python train.py --hidden_size=640 --rope_fraction=0.5 --tie_word_embeddings="early" --batch_tokens=65536
Each number is 500 + 25 x the weight over the matrix's rms, rounded and kept within 0 to 999. Layers, rows and columns count from 0. Numbers have three digits each.

# down: layer 8 MLP down (transposed), 2560x640, rms 0.037, rows 1827-1873, columns 256-319
# up: layer 8 MLP up, 2560x640, rms 0.107, rows 1828-1873, columns 256-319
down1827:463495521523495490526449456498538476499469488495495523472473495481480550490502534492447483508504494492501534566503509523527532508536501538525484485536498465504482462508523514488507544526545497
up1828:494508471488508566508524475516509458487474494481471510488532522496503506517531477517499495510518523519472499482528468523511527520507486500520461459492509512505509516501544483523515534515485476
down1828:565511497551491446479527480507526506511545525474468508484497467548536519494499513506507542477488537478485502502491497487480480503504470488503463491470508466500492481505519514484518495468505516
up1829:499508544508497490494483483488475522499479535489489469496526550496509520523510531516503485519495498498462507447472519497504491539488470490450499501497479501508548512510510517554458479487480511
down1829:536488503502518479497488461519475465543465509457516493519457519444475488470508504528510510536492504482499464510533474514499528517539497510486490509495467487478481496497514434505507505456473485
up1830:465493497517492537527547514497507461520499521502511472520473504483516495495533460515470510520486533480484502499482507497512472466514482474465467514515520499525511513519512481532488479525501527
down1830:475552496504506508463488480485495493496469552524532524507468538492548434494492452551503520546521459554466521482507528514505492457520497497512459458516451478492484492467526475485514490517456491
up1831:495526500567527498530508462491524559511526516487550533501478493535492454505515532518500532501525446529496505535525520516461504507447504523502507445489508530539494474475556436454475528465501510
down1831:473507507537529485495493504479503481505503513545477499512482494526458487499510452477500574486493438488475448519493470467490528495482444539474489516506503440530500486501526504456494527519484498
up1832:459497468517499482502503491470528500514477492488478524529505501545505471469502492520522541541463489514474501515505475474539477497505507520509462544509525485482572445522492535487493509489499503
down1832:497505515446493478494486479532509517487499514478514477529479523497490534442526487508460504530511480478528518535498502482514464501545488487496469533540484493524518506496491491512464492484471489
up1833:493516501506484533501501491494469509508508493490502527488519482488493520526496485509531473508480500494500488436487507468543484462544522512518490491453538510494491553509492488490463500490475478
down1833:510517500481503528520518454505499484469471470473479525467498489502505478455503510487490488502475498490509486513445482516532495524487519499513503466472473546512517506535496561512551511468532490
up1834:534471506499523477469489479535490512484507518512505510525465482458523526464519486520528489502497497510517469489480504498517505461476537455515515521517523488506492479516504507482513536426527526
down1834:535501479474527499520486498498537478498501498524486539464524483507526472482516479449486516556488458483456501516485558447470506491511532502517557476509542526506503451490525484507501486497488487
up1835:476517473527498481485499514529505481481467481496522541503472449436481522498473474475481512512490494529495543472496520533537487495506484448480518540487515487479479490497497467511518497484450529
down1835:487524488523513498491468542489478481484532516487502476489521486456454497508487540482476556508498507493479528517496534522530478519501516531507481533492500477514507488475517524512540492537477538
up1836:475476436521471498490479490502492455450535504533503498525490513509528502547515529549443522501497459526485476531472534469543530496485442508503536497510477490496512514492510464455547457485473508
down1836:472466530532450503493519475536513468547531540483489558536472487518467509509507514493529477424496457495495529464507535488459488476500422500546488521530461490514436506504500483456530469517501495
up1837:527489519461481487545495526492473538511517471500486564488542514520504510551471476483451507476449491473462499489474480471482534452497490477486523474522502494485507518507486471516475513486484503
down1837:530498512491499442500463497483512468494485467561523453559541475495501516482455535517515538497470487520527551492517493489560477477519514485474470475522462498542475479495463462496522525478493482
up1838:512507449491549512498526525510491502499506505556497481527526499498493506521499469493511516494492511512500525491497469469490503506536511526501491470477513529497525495515512519440499499493486493
down1838:452483516518486493536479510461494486495491502479505454546505481520487553549467490523525489522500494522513505524538483496473499473500524515545507519496500498486508471517519522517537500459478485
up1839:511472486471478469506546493516509480521548518527492484476492433480507482515505472520484500520496498535502451456488516509548492520500474516487522429518505512526504490534565498503541527526464480
down1839:468536535514537495502545521521507514499513541475498500480472476492477525496496466479471519504505463523527513474514485500463484525510467480534452525511441510481543517483498443496502563469529529
up1840:532516529476499496539481504497528525521551516486504526480492471526493476467449496487508419495491478508460522490469526544484481494480478490483481475498470551509583471546534490445485449515530538
down1840:490480469514492518503504485469502532502534479478505488489510554522484468503494520505472506513483514473508540523514468490494502506487553483521475496523488452497487484493528460466452512513493491
up1841:487507521485519532470505528481482510551512484523523532490481477499476514541490509500511503526491497499518496502460505495534464478517491529494515472489483485502524539472506485484517536446483462
down1841:505485516502469503524477492467462553501504487494485512495490502491489489527492538496519512493528551529513492481528541507532487478511477521479507509544517507516502502515499537512456486529531496
up1842:505477493525547485523534471479483498488457472495488473497503488522440510484552506473540496541455514552510444496496512507469447490477527506493477524530477492474485534496497486540521505452492562
down1842:477514517502510461527537476504506465477469477476487521524477506492490516532492520470482578570491511534472478520512574510475509519484515513524526541535517489528526459504515509488538515499519550
up1843:492491494512521513517507511507540450516499514494538523495494477504456487505487513546465535498493493502468483461463521490492482539527493514492507491519458506499501488513547525498509488513510513
down1843:499528545487507455472488518490528533517489502486488486500509491499528509544496486489509490438496488487517478506490496511517496501508464485486479475486512510488474503475514532464522518489485492
up1844:486509527507466503501556443518494494499503486491490470501519456507542463528488506482498504540547485529527486486539519508488485512484505507532455467488480523514458516543505487473540529490496480
down1844:533480496476515464544531496478507473502509492469543491519490478463511457517527507538522513509510465539500478480471504474461537488505539500534502499542512481499496454515504537475479521486496460
up1845:514442416478502504502522538555494499477502475489491510449531509444488525482472481503515518480519530500459481483482516449509471480498501540485503520485480515524511534512524481509505478477483537
down1845:463469501540515515535447507500480487467524503510507502525511482508491512503507492471512511514495525512524506480470485476478494533513469460511525528468481510506516504517493540517454487512522514
up1846:492513522505498527500527511444519563499478503504498492536523480550486480513467512484524503525496503490473490506485494463516477519500479514482503497492525461497495493490532560485488507510481520
down1846:485515509474510556459486496516491498469501498482500479465510489462523497491484515490506466448487472522519515534503489513471466508516461507503475510497561518516523519495501475512477498518511509
up1847:577502518523481523501572490498531487456493492514507500554489529542523495508509504498496466481535526501469502489477489517511484474504471492520509489471520485471503483505514446545484475543518506
down1847:463461516518537505500535510494468514484464520530550533468494525526499522498485520511466547514523498468503491515486529546497531525500527530480462513476494479475484494546487471477446536461554494
up1848:450536494506497531429525456479520499485511512476483496508512539539454514550495521495451454464491443513505516498483472507535533475475519455528499560468518466525498519494484449524527523490439510
down1848:478523461487496465501501463534526520540504494460493470460503523479462478484477494478520485489525507518500543496506487484508534535520510480506477504449560554526514493514539489541473483487484481
up1849:480514513499487486486499490501526527463509543482518477547519475494535486496528521446519451570498540478511477512535488440516504492498547523471501503471517516523492525495538503504505566468496495
down1849:507512522502519530515505473533554520502430501525486478492495465484490501500494484510513486490548484480494483464487485511493502473467478483450464463489521506506529524417515506471490515515473480
up1850:501497555508518511511498508535493482474459491474496487513505523498537491488481473506448526486552523439475504493446430535502525491483467497557474484483481500498520490483480531509493511490484478
down1850:507487518511502567541536524506525507479477512497498499471547513504535522494505551472485511450532515474501467451495468512467499483510506436498537548478505517463529516496471438526510557483505511
up1851:498430450513514538555500541490488460525450496489494483499534530505526519529463451473514472469500458479517516513516532540510485525502497505555482508565499459482526520540485540485484513472503492
down1851:552489506467500466539505549444485476531475486487506517512545517472493549524517482461539483466474485515445485498524498498527496452524481467489465500486514504440502522517523485492480500519476492
up1852:500483504515472499518480523505527517517482497527504516472502469545531485517516508492510474556489512502504512476526516498491517497526530496486494521484503497520547498481462485511497521491415477
down1852:499506486508478483481524525529502493548529504512498528527509473470475505505488490447551521479478507490514482491520530567532538465515494468525488484510544482506504510519516497467510488554520472
up1853:485547502515513508565540478498508539499496500498547471511505494522496517512485534463520492536500482505500465496524477494494478502496503489484545492533484527469525490504482489517493505510505475
down1853:528522481525489490513519468475504486497518502486494500497496514540476517489507461506506472479481487522529526524479501505494520479533512516559495468500501494521569506536457461517505514517525513
up1854:524486485560523499495498491506452479487507538529497528481521528476487490508484494520522505546512515486512513464481507526479483480499533491488494504493536516504475478539532529500501421505515499
down1854:539490506475519509444470491518519430524483508540507468503460534477517526477487518499466511494535477476529478560483502467474519535510480501512511514466532474514478474496510558517517518498497530
up1855:533490519550512503491551481521469537512504466515510475515549512504559486517521536490495488479530482508489497505482468507488490511478536480465523492476503541500463495480476464509534544501536496
down1855:554499495491528490506514457521480533538517497497514503485467522478475500469499522505501491511469525510471489514485501509514505538439460529486521534514532497526461455505475488561525546507519520
up1856:517530485482537485476511550509546482463480484483498452482518451465515499552523471504474492479485478444476479528545493495505494506499513478491510490514485464500523497489505537494519533451558468
down1856:523482461539457538529464480501460499515477522517501489519489503475473485521489488493476500524440499443437515528483476490506492522541511493469511518517534532508506520482531511445505479476534511
up1857:527509514517497491505484504521500485480512529451513481511543530497520528500519507478517499474492489455508484500496469507488469535498484481488530460505506554491485472496547530493448514511469496
down1857:491523542538496493521503488546470466505438482541487526504502515513450470468510501467484509500509454516506498493466448433536532512522464524551524503491530500504481559507475506494485547505449524
up1858:500469526505493521519539493536514474506498524504486493476465465522489485508503518488508514485480505537496466537490498521501494517486496500538485517514477507502475492492509509535471521469506466
down1858:467508467478545488471496503478531539477526500483506517473492491460522507496508498489502508492488510497468529464454525520531497488537462509509493463521530506480486467478490489534473518487525535
up1859:493481516495489473504539474475480522514494534501480500511471514472496451539481534522501437475504479504519487488527514505493495447535505501478499489485483538482502522493492509509560499477462486
down1859:523469482505494481490516491499506524527513491504497531477507508470493474489546539532577458554476524504495494544484462486526491545535503496550513489520503501474507483479521538493521518493526501
up1860:501504502481506521497495463505488480510508504481519480492516481525515478479504469504494536537554510509434437482503492481536511524498480499499544495495456511497557500503482516534490509528489520
down1860:483534473508478499542500488501474515469487489542513491487500494503507499492546510466516537474453490481494521472515457490504508486499522531484515515467480496539533498487518481494499508480490498
up1861:505502488491526489508467478521507500511489489528529507483532517493499525531519474516430506506498484465500503490512526470482506481485502509527490481494484500467492501507493548501529516506499475
down1861:504487511531507506498522500525535524519540470509514488503476510480511514488496534560525457536514498489528481520463518513502514499531479549518529451507483520445493497491517537504500507494490492
up1862:494470458477491502472485537506502480537547455502511536468480509522512495547520491490483513492501455497494490449460507524469527516464507511491450470529492509480538502519495499511540533488510495
down1862:461496484539507505502496506511512479530505507491469488450521510506484500499526507547475496495486531499516509503482477519504537517535513525487524496465508477486507505467490499518507526516537523
up1863:568476519508508516445463456515477512462473491545535523509488455510494507520474497539448533495510507500490546495505578488505514476465508558509509503493496498516491507495461503511517502505483506
down1863:508522496511491479535535493474503501500535557569486470518503472450483507505516521501493438489519535467515464456476487500476495462497505514509499498507499510495520527474510553541510475485550517
up1864:522536513509551502436513476476508497509486446493507522482491450511522442487480492494502439467464514508472540501514524553505484471502468490500529458456490453576435498530522500515499517504452486
down1864:469508496479517496498500524492514490523535508485454489472443474525508466496496530486503483487513486504474485539471502511512497485515481453495487526476484553459512503473520507477546490444536505
up1865:499485477519524490468519485479518504473475500551495523488481505502514456510500488524497499504497493509533490515515514564533450446489475533520520491531497519494525492493502520523497490524464519
down1865:478528507544485510489501484511482501480541531476505517485486485511476466481483503484526503535489474481523505504518519520548499517476473487479463512499465516499508458477501473514523503487456459
up1866:463516465512464459547512536524514483525474507523510491474486442499484468440499454491498490451511484510471487454505469450513508494527470513464501489502535479552522542476494473464476495529540526
down1866:476502545506468502516508477507483505476496532472476560522495466516484478511494453505503510459466502499525473562501517519525489492526518519504511515460497517474473499488531493492530488552492524
up1867:488494501537535505517535497503463524499464491495523515518465502474465535497477474517437477519533491500536479485501482485468492530481529491449521540474477487537494495474506485487504481536496484
down1867:533513530481515500468543450460563476539501513493511517526472480535505506539480494529510473507512528513517515482490452455484488487494485455477507423491503496507475486539475501482508538510523499
up1868:494504480446508520504497488480470494501473471513478497494517483501519490518508462510500518497525447502482487486518489513501474497498537537558471471480490486522524499506506465512548520517496480
down1868:489526511522508492492474540480451473482501536538467481515526501536528498530483488472537505535484492498532492518510456502491509500528503464439513463530483498524509516471494480493530504517481496
up1869:471546519507559475531522468522513472494504472540458500473490476506508479502537521511487517497505473455483489455487491505520509470490477503502501498513483487453495486523508493487542497481472515
down1869:490469507497514487474513452537490531508511526519480546488553528522490489512487506537527475505561502519508488451534478515477499508497482480495452513505489481500487521503488469500427541506506507
up1870:510491513572513517566493487481521555507498486486505503516501459533494444479495533482500480504472523561487513495469490541497497464513513500557520535475517482523485527497491556517486494531459531
down1870:468521500503540474504513483497521534511490485510482494471511464484476507493449491460513492504495481535477478488511522516535497475537518493505484487495492541515493495511506520520492530539482494
up1871:511501499481471467510518510507470511509468456516433435523496473481544424500474527477520501504484458527503504491507474472530445557523553489562505529470555449454532528502467465522474524505508456
down1871:519538525511497486489485504534492531552466520508477518553511457504498458467482479497540473532485491524514507472545498526464520538508493466509500532499482499481519523508495488491459551583465493
up1872:471531518522484492492486499508528445546522532513552499460490508470485475496523529491487503508508517453464516470435483480540449547526543559497488476474528524495487498477501508476453519499484542
down1872:534528554490500478453511544540564502472536498475532460486508514477505451540514526545433504492568485487507508472477495470502473549504485522492500485509562550495495487511520508518518507479496536
up1873:449486474478498460524520526494496522455467492527473485496500499512463465533487468529505465527454506506513508534456456484513476510501525521502518517498503507503493471541515473458493512503482463
down1873:512493489516517473552484475504507519503513514481513472500516513533497510540528469530504490530522497482536490502508491499494492521481444488511529477527498533453477541505493498540502504439511533